config.yaml
num_hidden_layers: 14
hidden_size: 192
num_attention_heads: 9
num_key_value_heads: 9
head_dim: 32
intermediate_size: 768
vocab_size: 4096
hidden_act: "gelu"
norm: "layernorm"
norm_place: "post"
norm_eps: 1e-06
positions: "learned"
qk_norm: false
attn_scale: 0.177
bias: "all"
tie_word_embeddings: true
parallel_block: false
init: "trunc"
init_std_qkv: 0.0869
init_std_o: 0.0134
init_std_up: 0.0869
init_std_down: 0.00821
init_mimetic: 0.5
optimizer: "muon"
learning_rate: 0.000815
beta1: 0.95
weight_decay: 0.18
lr_head: 0.00703
max_grad_norm: 1.0
warmup_steps: 200
schedule: "wsd"
decay_fraction: 0.726
decay_shape: "linear"
final_lr_fraction: 0.0
batch_tokens: 65536
max_seq_len: 256
doc_mask: true
z_loss: 0.0001
train_tokens: 464100000
max_steps: 7082
dataset: "wikipedia_en"
Each number is 500 + 50 x the weight over its row's rms, rounded and kept within 0 to 999. Layers, rows and columns count from 0. Numbers have three digits each. The size before them is the row's rms in percent of the matrix's.

# down: layer 2 MLP down (transposed), 768x192, rms 0.049, rows 271-370, columns 128-191
# up: layer 2 MLP up, 768x192, rms 0.0822, rows 272-371, columns 128-191
down271 110:545354629463497460507517477467502474489464502541455446530522519523522510432493476588470493538478473515477501470475522401553426519447491561478536505535479583574524455534550440590512584470495539
up272 103:502490486548542523584491525453509600551551499465543451468445489548587507525523531536512550461562410527472544485552557485512547570559415513562572484537424512524538517461463575461470453552486440
down272 109:446547454461600493435548448457524529458462443510513472495573529442450553449523453429539529492492551442485503474499530475525466577472474501478529520446517547447496571573556520413560560485514579
up273 102:510481475527555524431578571544426502451512474445564576604466451554535522459499496496517551515565482505564518405454469595431399526539414528485439503517483540557496479478460643457471558477562478
down273 107:529464480437496596461516414485451429574540525507530519475559476562484496493597594525502427420467513581430561440465446487535571518584425479435547514522465505473481465571528510551480499496517427
up274 112:500489529547510478503524488496515538597410490489530497477446478481493411468554436511418457482481529575455541569436490513518465585441607489558594427566544566552520536551438470480488612465416487
down274 114:495460553494555617367541533506547405473476560468529589515503482506608507546495469520583581495449482450405530576432559549492527433530514491420433504438474497512471545588457496507592495531482576
up275 094:366567512395548568484462477495434532386558441468560532447489493592597520441476463565572520508441495537480507451513482547515466542526519489503518488547530524520534484594548471594492546554475485
down275 090:546468446484518472411538521541441406403554492465496538499542612532441519423597523545542526594469429480493514553528537546488485532502491506482495527534618548490439500488397504542499447562470506
up276 097:485569426478557489363431492522494551518447499469499507535512502447498476519482417542569491433529488587536477462463562466405566525467465434508511420531546466366469478532502520514555520460606538
down276 096:546490581505544503472481388515483455510564518439468575483471521542524509459573559482440412574496496486555451540417540404505543478581520436483504531406534529526479410507458521461440482462510494
up277 100:440532552401441446453415499525458536460506530573506478419432498471614467455432496445573542559478526575602458534506459419594517523481587507480481457588472461515560520490434524499591497567495489
down277 093:560486581517613498519535467463450487526496513460436520583478607490469425512482440505520487540528502510562561516515483501451481548503403480498583486491447456479361432536503531482522543449549437
up278 100:485500534562570449436534417480431454522537538451470556514477499503514467503526491511424580527537469482485490474416524415480440487569423493491515474440618536407519425559586522514562567483529547
down278 093:570512546588419446542555507490614524422518492416593553394515547460530530582521568490516485519484603513481431483469455519416458452468477461514457543422548461503553453475586457505474411456546473
up279 092:449544536564528480471498575625546462510545583544498510424509520419438488485500461455445437452438497606486509479475429573514476485552518538499441513562416472527542533452536566403462591508561487
down279 092:506507516550442552451468454490542504569523423445522534425482560487543511442574449517573443515531499513578523552512493534498532534465465389517524518473562406492467471556453500454519424552480519
up280 092:500520570562536509631533581555523491398437404537531553440532509508575584433520398534539423536554515502528487452484448478446382561413476477458537464524530472492538497522511438513573455589530526
down280 102:570494477473524483397470528396506551545564510508413568493498454456528370556599479506456465560439520513510484409463583508460530507559463449530524524587514631503512526427556500483454577540462513
up281 104:388500492461495538553433464511445555427462551524467437495517466492549406477375416542591475471486562533508469496446511490555622475484480535579447566562503464438529502525551461452435537497506520
down281 106:516550448479505503532539524471498470407613510460424514490487569561493481559461580416539557492535538457521474466538444563438496480577455581475432477489506438535521539461465497560438548493542481
up282 097:560544514526469449541461558585492459491409439554541455568471516478447518554507503557478497520490484468500585434447530520424539450494543440533451469598535510484457557566573444535497461556424527
down282 111:506477421496451472527525532454463549460447489458517503488476525450436496518500509513533483548501537505493459551506484532484484512418519610473499530580472598588553419431432454528520564534481435
up283 101:480485513540456392416507523430544531538604531543435556545558407506461478436532494474536478585579558577566534420468451472487537583455509572492576504433508559476469539476536453479524507508516502
down283 097:461464438510561518615439527445382467537500433582582558547467416526489489503515441516526467554533524516445508548463494546480540520528467473520410532447490557512473474508522614511481413406610595
up284 102:498464474546494575510452472463426566558525405473496545555420513441534542541497473527403412584528451475604488498473498407494446523511487550446531449520591465557594482557581476537506440511456495
down284 091:466543497488442568475505511438448488537437494507446551512525452427500586501559484464530501561564539459519397491436534556517449474546460515551514501559501477443489565460597507525484510462558495
up285 095:502521482541576451538486552538476463475497474482471509465456449547429514571555526601539465510479499426476563457433454503570552509517553436451486476483571536527463491501439472528468419535577549
down285 096:444479486510579565480491565581404458497494573375464551442488495462422552497456566498514405535484549569613422565532510486413520508576584463459510550512454498447495511490618475509448525499455528
up286 092:582473496518531523495487480505466479512461512420525482497483491528566509516549438460468511469580558487554470527506455512570530485522659494453505527454578513513500506583423596514462424562499543
down286 091:451481483614439465535484484511498505409483570564439500540437482502545574525474514499608545569474511408545490490420531540447461505453508402464402539518550590500494522511517466481519452412460558
up287 089:467511480486455451558471586421444570400479435422469469580414516472562480584497408498491406465510558497495484499430508579634482559518511473509568415571521578506503462585463433489471504477532566
down287 093:513543496546473480422493531490400529502525526462513472583570495505492476497447460551517613536495391473477492502480624565391565455469377458514494641456511469440506433516546513509456532501509487
up288 104:452517441489594499460434465493482545415541499426428466460512453506440477535434481585511598504554562486522607545499533483629540543498520424527487517500527508469531498494479383474407551481490549
down288 100:592507466518511542483463518563541486521505407495495545516442547507515547546525525437443523611458605460499412532457509438476622430584544468471496456557486467453425519525554482550457479522448388
up289 094:507515549445581516449463539455445574545493529513557514523430527415451514439521453481432499477544421520548620539455412521461581524460520549538554539493477487528505462390454499506480433474488564
down289 098:498483455521536529564480463505506391503491471527542494476499453505455506612617387512556498392570443471485478464549516496566508467460463485426490520519535484541478472505491439525483565472448546
up290 100:585535533532460465480517450492448457511439505498538502552489505428468531494511520515498469478516490537453407483360587462409450531508632511588552546548457449484570641533468437586492435390603557
down290 107:520489524465506451543540471396514507511544469504502463359582525530528501433451565560515482520489522613547469459529487570376470447380570483556539423407560481547513506451512466500558496517468558
up291 099:507448474572454565456481511457589441485467585427453483470516495469505466510526522471397458457486478453544561449523533496502504510437545430451521466558425548505444460526515507479620411528457459
down291 102:470455477471502484574543541531535449566495509389413488402494538499488544469449517480432512496520421588504518515484447506462510488434499488565482441511483483539522498511578496525501534558538520
up292 094:517499537567499392461517485464520437462540456448554583567483482541521518525481433490456420471474583601473431448558473564537400544487550452511495446539454511486448511486504499508412502465593464
down292 092:480520497436519486564440497558502516691476551516446429463523561494512527525386532503484522566459484472515481488458483445450520459516499464501500505453437546524498546503467554539475533562567473
up293 101:528502355545494425528495510459454540477478528564555477493559435507473427521561556465459504478544432458434472535508473494446551528548492442589467526450492585452461494552501427505428435452558437
down293 102:521540532589496548528459450511496552506427454435527478523497389461451540496559487546498500470526513526467453412470514495540524504519449561600567476417550488576472471544441499494630474574447482
up294 107:582507482461569569561523639511459529521565439448510464474418447502518499547595503451545435537601558466468451496509506543414488420485464540539427495514499513492565481523511472486416452454479504
down294 098:556450522440518459538518475594459555552556469507527410547540503586425526358507509637530478517465458559493439483462542495494495426576475512510503539564555560559472506430495546509574535498572441
up295 093:612557470470556484502539561423624440572446548497445426453428491540522457485545580495471491476522571475509488565519515517450497514474589472483450510511543572419469521569512521517481533463496531
down295 100:491523505447507499529462495544537450503495483479461432509428503526564552452406437499549450565513556535447527512448509446480496559520504585469466555582534485449630486631526579495493474469482396
up296 106:585519505608573538499555454549545575529536579422505527441403488428498573510476445471548445478453515489512447446465386441509399495438515493574525489498555514438505529590544459560526427542564470
down296 104:334587475485501512544453545498486499523479497444501537574469458554542441376481499493579437480518497523596460455495392421539576499520515649567518481541576556532477529519459495500511424505432430
up297 110:464451416554496466547498462496485494481445385490565557546537531475493479535460485526487479443468500534521531497508475434472561410522530560544474587532401458452429510439441548551452442493448472
down297 099:494503481496449355503485483576526504501558517477484529524477452537584552456488458424440585546562569457572397515528463523456478506490529409475499500431477534527479462623584444550421503490495622
up298 108:482593493534470471445559575480469478503493512467412561509470552497480571479516419575448396463507424507473488421509521437464489544469582422441542484557430456496461496497509568513470503428505552
down298 097:454557517421431494509430469538516448546494607529539425503569472439536488483498530481447496522540504489521526547520489420528487476539512529364633549559467432533402521460577615445428491491432516
up299 107:425467507557511454494442529532516489452605475441569497496436546440430506475446512508493486526576467582537436637501604470494521505455499513414412472576490531504528524457476558477568452431494445
down299 114:432524459450524511556568428503478484581489522632443487462450500391482517460507521499429517536481624606457522493556588497485507529453535510608532472439532547551477550423490530537489448557613548
up300 107:501468559506479496505481462592505475504485482461543466566405554585536444504486503442486512524501444482572483487492463510419464527496416472549545503469480564571542518551609526613465506427398497
down300 099:467444480394422485446518562508582453522484504506458616495571501515407492438467517542467518487526582529586465540545444587606405374557440435542527488525450540571526545551415482447499531463434484
up301 095:539474594451546453490389512606529496449452508525505511518513538495501503497459439522541558471630478590465483492465462587600373420581531461526549520528561477446481481474482524563426513566448481
down301 097:456507486510462454562514532510439516374559478510525404483446522515489502526406504517562496502532504526579509455456446511462457487533425524530412481597433386549486461564393479457465443466515532
up302 098:544540468588546454460475561595506495512493567381457525573588496516390512568550493458410510445521578471436528431470387548527476517482472457462579429628504543409522538547423459530467529446502497
down302 096:488466455522469483560454509587474517539490449514514448612458531454512582497518539501484472486629471527478462624492474529490518486440471456505502544455597483609517633408514455480486512565490487
up303 104:550540609399519498481538547509462426444524539428597494529420493527492556453503511555433493543570599466520514484570476565442599529422403458532530458520535503563502536442498476480476455403544421
down303 109:545523469494525399481500491389531563432558522449547487620543415594444575504596450451549456420502459525515491496436432403603507496552533485460509521605478602506530491568463448417513461571507546
up304 098:505571488506496516475472514584495468431472567491489511539555537459418489482598428512543447482480575497505505551496488486627502521493436404508570461504457610524534429523579545471526566459434600
down304 097:479549451493405547493556541535490461510485498574525539504434515530453494449465505508381529549482577528539437460448463517521480457611519474503520571491468599426429507556479529529549494482539505
up305 104:443540347461458543443562564493540464513500466559516441517498445526467542468552578554477532528488534560544426433492549415448527496380560490543529448391511519524479509466524477519530516452503475
down305 106:546541459466545441440426500572482510438554480546490493453551488529445563502592457507571563538412442447479432419520448510649595441592517572439428480507566445503473446442471514535512436483513538
up306 100:461560445547383559551541437425510467585538520532561437487579479529490544461512490463410529480478541438509583460536500544487494484425544595541551563491530490499411515527563510464526446476554520
down306 107:463497473527533515462447542566533417425572645465522544520482474526490404452620467508456494538490468511538524455466493437476523487462534524589533494560463419535406435381586513530543499549577507
up307 092:508571519482469533532497466539509568441480567606506497487499510549564496428534535491432436468497535491505445562494527542443617502533555559560476518479544569478573528439571474525525601525441478
down307 089:497402463546438530503537416461485437469593564481447498539485456490526618536480535557551509499600520598516530448414502473466523552603505461491488454416557475442462513514411520497621485484493519
up308 094:550471541558537519473490441519483523399485419562566487561496494538582537614411478492491495535493437562517478538441424472488469520523392584506503477449492486532491476569421560489520568451417513
down308 097:507504550532404536520502606472575495464490530495501385470470498474507439490501463501545468513535506377551509540373471513515457633598570486515473464523458416463435484505456435393470537513532521
up309 104:503508501514587572425551400519464525583467553464470481495539537463505451475522414461475561414496585565523434539488486466426438499634494427456525486504523627504422469509603553522459573533529507
down309 101:396449527438572525418569503595533491505498505497440477454497471548537585474400585499452571453470495439496477559517506542545506520460545538518503491488597477567511577361422531513506498487434495
up310 106:434442451511546563539557483524565537573534536518484588422465492565535463549462575460511542494543459490548548611498582516546522435518514491452518509549503435477504413516554557475525540464513538
down310 106:524501510514414399496487526463487559530406442553482595512486474482477492520548497549487504578612572495500508412392526497549403561514525488536522435460572535473468605419528514476519476617552459
up311 101:605509528531524532579412563549483505472540500455562506514422537456547535556435472555553473516590458529572438475478472532597515363527517508469559553539486527522553514499428497423460437480528426
down311 093:431495450533510472477511476443527540528410559442523479511505571469561526508486473499498465477555483529536504439504500387406539575487479543525511475534498580410527339455466570407476461522501435
up312 101:552535547516535416499561475595551412498538587451497606487484562518487480456593493602527442519567543448504472580491540448523493579462551477482474467554505519555501568470451493445433434432549609
down312 125:587457501481548543413547447524475596470534539506521443511469468522499561499497447457493532465441425532447369548484485541502403466490475507458351584380458475556559518410508490459441491534476408
up313 107:572413541464448495540485480496547473501498395536536486445514516540487441540541478482445458481528431513521491495470524558464480518535446475452531544470577508500424449562545499496434586508479515
down313 096:431546472563582458532502417468513504448517464517512447485523579530522514471534546513557521506470521527411519590421441486435530481545459503561543453409484457474445419388479500449505468504535416
up314 099:521507594433487543473500526477501553596571597548469506418524517535478508564491501625468500474572470551478594446475599536454535513533520526511477528480479539416533463553511568466449422478489514
down314 093:467459543542531515541477495548502514503511461437529645536559479425402484556538467535491464414538468524501476459509477510554536532408512459412513512468543397491517557476440523541459567541567429
up315 102:439429472417507555494520548483498529536447504495565491515499529414500403458564403611463422500425498544507467555540527470452524550458551434424563496559536471482540444503433551422383483532503492
down315 100:599509504476419530408559408479507526481496545432479495582446500547493544411516518507483481506497428492526532507479493612508420523484458489542563527391524530536455409532405515524504549599498513
up316 095:564517448510476570452440531525509498620492487413525443566429422486584460567400545528554495426513431434469522577539490522477547506582558478396514458525513574495636571445605521480528534459505540
down316 094:577559455465520514421461677452459413554556451597577537526447529541409570384442467526486510484528432476488492460492512494510524522531504565577479509504537501447492507596499460518527590447493501
up317 100:559561570555422429523496485490549567426560481436519522566482504474546517508552424405527528516447528425456516424545481478473489481562411558455507538471596533508462531535471563457555470550483444
down317 103:443485580439583505482514512550453485502533510432509546527471447519479394541420533545634430520482450561471409576503541557453441530529564483517471495521496424519596429487436435500400510464494568
up318 105:442517523573437521461606535449599459561528530519585515526465528535501511491465412446461507412508534475516532486455498538511481597557587431660497432566430465521567450456484467505425496563413475
down318 100:492489522488599526447436497508487463541553449542568552501636463436539517393429560500467497452523475403567529441503507477498583513378533451541433538458491561406569597468466498478467487534448502
up319 107:581436549564501503512525493529501496475506418419492439559383520521475555477460489525490560489589497598607483559528476557481513462484449540498532624527582443545411512468466445522496453514519409
down319 102:530460561493448565572535483508480526558551562490589520486516503500443482528550513494557454452503458550450478542449486541427437510505551467427528533452511540505471437584598530464550545586445526
up320 098:506462464599542580502523515572476524393512448470504516490393485549526477593510387524591407425551479481559466476505516482446414441522506504457577506510497500509435504469515505468436388513501488
down320 088:435475498485442451479608545456571553510379445486459535506494544533486530547548440512463529548420624493466529480433555526544455471472456446494531478494385482445497566595527481515471488554434496
up321 095:409491436466431534508479544499526552430541560595557546533546525447532494433366517525481544552601443487477508474512582467482431427509508483560556492525566580491481499588550570425459514541423485
down321 087:545524566487577431495450405403450443538506479528494467424522475452544516541532590492492505506571569554453461533451523463443463524547438496446495528575386488549557388463466509448501500564519570
up322 106:523517515558470464503505519482509479605390458436483391501491499504458472468563530476476443440456528541437545522434512483537476450508552408483536514541486531413464523448522498480501478482501506
down322 106:561506463458545475530402472592529557380484499536417509493492496498507497508483549413507507449524551466549495489454502459444552542522486498461452510474564485553493482517498561467515469547483547
up323 100:511557404599558573486542390461528560445439507540542456425553537520475504558547476450536425457481579523517486528521509590488514446428541518538574490453502528462554510574521542521469383512473481
down323 097:428554539529535521501527497494477504632523497469482579506530504449458547451505475488427441481522402516486446542590449519529460541507394439458415480527500515530582586387453518479475618488587514
up324 103:532516402507453491538507487486521590374589503496415390548520463568495486508523483527554549473540445494519502438561543461427439489536480410472484575542599552531444497524480457526473394474449506
down324 103:555488468299568421545503564494531492431538522498557450482482385512515466481479513567468506497477487417498531502574570515556461515487494528545531495517580525464467536442574484516470586468494485
up325 099:574517532470511529464529511482542415460513419508463439420535576425487462508464497578443533497622474462580479584442521489493535507526582588394520534385520468426398542471467555448535576560480475
down325 097:536466443562563472568532510527466482524505485349537516596621503444461494440497523445529535585413587576399527500545470527560506530542515582483477567480431582579504480450545506467505517565465461
up326 097:489449408516532474477436417577548564519516362466472508434447494487563514466538506468600504400484413416485507498570505477516569485433546542525582590533529484496449564549528481546455570473466451
down326 102:504519486528487523519482431523554543511550483442480558524568399543534472610510601491530460439496519496492475525513441651533555513554425507484496553523471372515532474508457466401435572534383518
up327 104:458492425350471498501458446524507533533533431515477506485512534531544489647531457597628504521440593434415539501503479525489515470465484540570586441458492547488539519521616560467578446431466476
down327 113:503547454591506482538480412534523533530534528551605537469520498400513454584574511417472435530450485434501482451415516603504452446549490465587526512453419492491591566554480545484496452530480542
up328 107:452502482543475430493524577505536557402588445407511527528530532551430594488489563468484503554484585481603506538503553482550459585519486515546531556485496508559563498464462535463529489396497465
down328 106:570580489509490533460448513466498559442455531528517481507385492515586486558554567466473449534510420536420520475488457409541554628595476524486482487466513472462535550531457441596505399509476475
up329 099:496497563470492384479486504464555500514527469498467458515477517551479507479471500540520544602577595482512444552472551561411423510536505473452541522486529481488592606443546432444491453549394456
down329 098:467464545480539483463485502434504556568497514558562547549555447591482513391617494502456521400454465508521489408479416518531561449416528491493520580493459497580556427554441633467450496441468542
up330 101:476422548547488431470479507549551562546491578514509448496462432525507548422538546396516513514481432576601508483480594428506564583492495519478451511521580556531423555475433469503518515492450441
down330 110:486544508508441519461446454498528477478520555432542467519485425467481485542537447450554478571492576499526460548509516546543499538565446540507452561398408438524621472524502536405482540539491447
up331 111:490482537494538563596528493455511465584539452599500479528445507539502447465446454511509487540534517441634530473564458500562607463519435497563517430468572539506466409460464536573450416399531418
down331 112:563450483514544409519507482559456479394514584481551434460386476516511554514446478445469531560482531437547536518545487376507451499485488580415449562495390410478521515429587512517514570526573588
up332 092:433447470475531454595484501463554448529516551494491439542423531464559500494428548502411448485451527488422517538532487513491499567432589432508553508427602457507384555442532507628455508480522570
down332 098:521526533537475473569509552424553507447484487474563406547496524506451484464505504467588545481535483463517468458567527558521448489498440564498429489577565475462555446464476528524479414455334406
up333 106:458454464508474509487562381486478479468456506513571467459513562514448520538508472551449544508425408491554510435532462476534556426564520467386507549471526342505529524524441508538438548442481556
down333 101:485534578471511542551415466567524445401501474500421543566484515462520470391471543472525471379516465472513503445430519345555502601519518530578530483506519557487477516476556397440511564490454443
up334 104:573500491517560431458563545414455509530437562479579527540538467493488512442429513535418586591434451479499581510460598511501539480564544534581577519550458467460483509477538452523558480454450463
down334 103:521592534455517452505539383492543603494555493505533466502452482434512520520522475486448548422542549584455422596525499524414416561475532510498595584486602433620515559519389487466513526510487458
up335 090:440510529425555501579517547589499482536522446525474446520531443512536494493431478516468504535476401492566487444488429571506493485568403501391562387380551549479537446593518496471538495495402478
down335 092:538524459575489536446524495432479516471461496401478542462512519500446540512538513445464595515468507499511560493488517451471490504444465515566454537719495542533526465545517476443399493599597577
up336 091:401540498598435579500485439525580493429568486493571479597537472578467469455486452569538608476535516472555468526491485546389536589445468527515537485488480474520485448475510548554473501548485446
down336 092:521484545516540536494679591459531485536518469473411491335492486463568470578427513520434503496542499486496529433493502507486440489507462518430421494526368532451496559433461395513545505523517547
up337 106:443469461419468554516423498472466504545432541473501524461485464571544544427561517526499442496501508493413449489393525478581484575482466497458567530414473474458536589420511471479498519545540487
down337 106:509515593468537497525520504464474568543481450550564585473463501527441542499611388500528537499491484530538561568573520519487517478365499527514472451521481515510526444517580439443605416472469495
up338 096:490481527448598483559458561498463505501428463457434510516556453516450468525448479414530527416552527525540534436442492519535536556579539505547442508540556502486442560464572569475474517499534441
down338 102:460515541482454512550466567474565483562559552524502552497587494476486455604460467469501449592534403511436436588474525566483481490520580377424402472532477444470463482557533408429527565537475514
up339 090:521438474542461473523561475551474476433562470543445456563389507511468469471446409544460450568511539528530508496457464490476588501640494401511412548476548481472561450496532444559500479446441464
down339 091:471587463597552467473561416487545490477497558506541512566463507439557592479578471467522545478433555558501538438531450530403491490484455468505452542426422491460502468485409580475495470559391580
up340 104:548496497469515576383517495463499476518562592581483478567499476430461493554494544552452531532453554538458565483522466390553510517409514487524505498591486483521482527509495540449518530521491493
down340 104:556519440460466477551523451544458527485450424432520558552410397597456546432452476437544415512561467503576528510497587513541582554564540495552522493514480498496498618516493515470440503587498502
up341 100:486415528497502465533569593536532534543574624443442455548538424458565443527488472543517483447491582494483495434529471582418554533495522539467522524467525554478420566474524489492545396501448497
down341 099:516584382481542521556462594449444598453451514544464431501449459508458533408549534505446556530536486495473390455471545496377428527530550590534403516534414513549430465499411517505528549557584532
up342 094:537426464555531464408507499536497454425575527469511493421556515518468511516515482463598433467446401498436492507518467525516452556495566537554513451492545537458444496403547502538532435495440491
down342 089:483503471502477573507419494410597484556508481459455564527410473456562465441524518386540550465507551600507482550536564527412510489487444486423482505485453578509571486513526455519519406550529503
up343 112:399539547510501551547541560599419500541509510410428478407522473515447431570511384471436508486598600476467505557519532483468449526535561503528505534549576467516514484460480460512535453499438487
down343 095:535427548502531479503475514467514537514518492579507408480435486516598516422510475556496542542478478538558582479589447553505448497528593555491477559624547480453407554518505576576557432510500485
up344 112:487565529440524522526527456413417450468512521539421437518572462493489497584515482434527448463499531483501563586511401413481447417470526464502505524593577531531513500577617549540501531493463447
down344 113:540450469465495532513510556620455590525411579388577488554565532568504535557486491517457514518416524556494387500437513487561535489506482488528469507500504573569517510526423522490412541467466455
up345 102:562594454544554490536534563485556527514546540497440495468378463606448481566460461574438533512504452462419506485555497523576468538457514484480489539530539463517489605469508464509478544519555589
down345 112:540479383565464585491493477526556471397516514463485547492503449549460519468486430471481428488578528543504531428458499469510430473533468484425412579580365520486523501461524599473515452603433474
up346 108:454479537363513495494425524477476524556461504558513499488476526606529512428453436458441478508522557503475465507580451498485529492438532504398576574511619409494483469449568446553457497548433474
down346 110:500496466502545459483418523477448532481466474477460478497514507514509527413506508463487492451580491452512460491519504457473590474561501493528525583562499528561455462497418539508501528516590559
up347 103:503518459580456535503480459485431540469600477532565462473527561511479495464504573602542525472557486564464499560488465551492514535511536501450456452581516419445593523460495402495502559599462484
down347 091:565587436542502493455492404495610500484526539465506510426440490413537490504515388391463457502455544475503554505540526508503484487560592516414506522546494532618457473490491437435539514499540534
up348 106:514534436493562414506507469485454513533527599491468471544432557580521597552548493431505526514538547566565528495441526488566497485511459571488555484553475490465498601493619505530516475576464455
down348 107:327601398568448467508446471470515511561529570516611572435484435473466501501540532484474558543548540405479415523518509396458512496496507449518512515534531584402448508508540459471466443480574545
up349 084:519537584450549437468468561453513555468454519588458540529504599427439541470521492460430519576527467512543547467514511474472466389453446495534539420497543389562551493624512469505514545516528466
down349 079:525463403454474544483486466428524542490533499348427468533377547519507562516498566567580565554450497388468467553499454495489482478477407574600532477509506488569475542491570536512467501506583506
up350 109:453466430525456637554526536534451455559502485490470441533557550575464422492506602511517563493521457511513541514540564546488583532459487492577511538557375513533406474542467460529439493461511411
down350 103:490481552463625483504484548515557583506405504510508451471448489487564482534499463443448510584482546465491506548493541567527438534537498552541394458485507475549520540412530546508473575342563538
up351 084:505427548598456508511506534550506508487541410466443451448428551463597531492516511493508525449535454456482460475467453560465523506400486555536580459515494528590452540525547480525589522497488582
down351 085:509435484463569478478444441586389498484499526453478486524546410448531487469572587558617504491520574409488462444454427577524418454422466488482556501549468487503605498428444506563543514609505500
up352 094:452521463547482483535523491514602467525483497551363435453481594544516568511475390550562551584533510516461528423517557539401630496478481501463546521489471450465520474504418424487545458475481433
down352 095:515507510556576549466491568519542601455463447521533469558496500474455568496468492602505451419391432493487537479511520581592521522549435518529437619511493554472452489604455455417446544558585510
up353 091:523502472433487419424509499454496435448483406541534413448610594493470387517582486463404509498513517543445443447513445536464524434496502414479481468437508455468560465574437541515525591551553451
down353 094:608540615494456493529471492546452354486512536440488453553430598510544524450518500514526497444395503490558537643545501562573488527570550485468517492458529560494490509465511523466464507416523532
up354 093:368578421485507491506422531538464562444498440543507424565462483490534570549517473553530514601489407481522437425512492560425564490513448521517506474456469472469546469503440540438412509525425481
down354 089:588494483531552544517508521523512501418500474487535507435469465493368517498548595515505525511582451519488578433491537460591450515445440490572537514519406438500563425539499463512412539623539462
up355 092:513506467414543553486535469510565505415587572408516494516431537498450474487589420542453531469507573581584482574460503537479575456493518477459540423535632531539426500470570453513546444435513443
down355 088:446537445549461449500522475530445544466448381484474574522455533513489585572483490466489539456540461415442509473449465550535591459542475571487620518435518512496533543563507493455471433504534449
up356 098:543445447474450546424508505399517424509544532578478484531581538455445440465524531467489420513539443512544510479478625427461436559472482572574514511544445541493430473574582492568494459419503380
down356 101:427453483523471431552485503515479465448436490429453507505496479593562469425524557485575390425555531499602524494405520466552524529560516480486467393469501476484508504405418541556502531380547470
up357 095:446507565460489459530552539568486483475494576522483473548515556551469419524500515510483503612505535521541529492458549423501542613526481455513505456489417486526490545501546507604410494607502389
down357 093:541504497479452513436509428520556405525445417554460517484508443495461517405506445404474516456521469599472453515482487585440544433459457422532422579537503534531526477604393517555540385500505619
up358 101:485566529403497516478525530507562482487533532525466456488433469448547434519597473535556437427498546488555587481434528381466527414555505502420542457492546435462471497500508509500541524590494518
down358 100:585469379481424562524631454507520578556536556460465558545477441483566482522523544465497543537572395401441521543534429524390403473525528497555440454520470477446491500483525425468470468581447462
up359 095:545521517476501465489525440453502519571597496606387468512390543423392566449481436532438511509509451470537452560482489445406523499471488535431422577400528441415591542544606476457473544409513492
down359 102:495629488493449499496568476531367499603511490499484559390502502530558476415434604425482485419477504456532504547567436514506459446519594567525518483536546621541453495600531562485387423515470538
up360 101:458581440521507505594519543577414597400475495431510584485473540489484490521442425472508543499454580553476533414547486510446510481412466462459460564586415428485509441481393455542451470505508555
down360 097:508470447463481493494490419532418435524537449460549462539592468533431489536506409480593605504483494509470434566506465538524474478614471522431431605526460495535523560431580426465518556446468446
up361 100:545520525519485488521651599449437539522449472415509522540481522559471524439465552350358460492422553534491480414505565397484466516408516519639427430578480485514474547509551544559478507503458525
down361 112:517443546479450476476450483425575568489585521554501567443523451482570506485434624616555583525489418443490468564458461549502509418526520487462485516507508443504509455458441505501549577464418416
up362 109:588478481514581539508479431470438504476504513478490443495503495444523512521456573551431502534593489449583601550491484514567517495537427550480498597475572550527552552461419438499438491509495461
down362 108:382469476475481486476461552469471511607532488542567465463522485520402441536455533519561531474548543599495479505487527404456551467495536403466467463530484499453362505501583507472473535499502480
up363 110:470527442546631461463461384457526511558471429459476416456551446453472545485487460422492504451489598469514510559587497567507516517534474544479445519454432539556589585540562497498499561459417532
down363 094:517471500441376549583479593496468528547527406457524498540420566514615477537553424479392441443562533543443427503555463543516453513546503441531419518520512527546441567490468574448502486547543457
up364 099:489568383550516567499585484445589485484492513497545362483555538498478482491467487605499498468473486464531519540466416576570476534496493431515486520489535555522451516535566549588477436433496550
down364 097:481464544563463569534407554532501525416457500559526468379342455495467435612500586542586492427553470561517482448493517428430368520441497531484545524567541513482542537445422550569499559480521594
up365 105:407485408509542464504479509510407560482414415526559503503509514586561428588472433486554452519571444458614610550559435513520556470527508524483515553503554467466499570590530489484558478616489519
down365 108:480500470522488497480543548505455499634451537547436478554428520490439539540549480498547628525472541608480542437443527486528561522565485512479390554531405531530465471522502493472529454578502502
up366 103:507568538453477426565552462520502543447490516479531481548498541427481501440503382449563472420555584555534519460474436487552504520507456449552582506453474456420545496537488509473472532501404449
down366 098:544552532444546520416529501412551381385490472564490489529426463452570493400520432528572469496420485525553421552547499600474466478498575563455455551561537454448632463468531480500538563437532530
up367 097:421495604495461552498449550564494479490490513591553511548475557499526490440422495570543576519555502417483513456507504460508436428534468485490461519474556461500577564494445538449462492504444456
down367 105:398505506495542512491549421522616449525504494417441561489613493539506552538464450460558477551463506500509455522567502536489514457525508545523552564601479497605477461449503598493433538461490474
up368 097:520571559492423516491552534528459434480510476548438356454482515529514479522478431570523513423518498480535522474445500467495477478537404448454432468400509527499444501461524476432393501522469497
down368 102:505496496519388503505508490473604549503548454424515580537541466415516519487501521383337398535524495594428512486397550600553455539477525527480518518469555476484465397536537585494437580584539569
up369 096:488541559543512404453447497493529494444450532526502493441491461465489460479525553516511521410464560543472515502596534643550472544425582512569403389463515454497542482563491482493541491393519520
down369 091:486436456498513419523471577478524480609572502526498569426390503479517488545549471523578553452436519604423460460482540587561558527482533543439429489481447455507479673548497464410486499500498540
up370 099:486520458545493421487495491495488501423403552517512573516509458480528443478482572474451451455466456470573519551525532546522421557534558520605516552494503556462411610594521558448549551420474557
down370 095:514515433547492505479516492584601480450508545440446514480629581502556427490473477479460447510480583523458448484505471514511476537506495557468570437469457467522486508486518579398502448478532419
up371 096:454539522519545466493504527541530598538521560552507409508412485428485495493561492425496499507576469432508533591463501351550501535545477601494462466594487522437506518431477490498476480421473602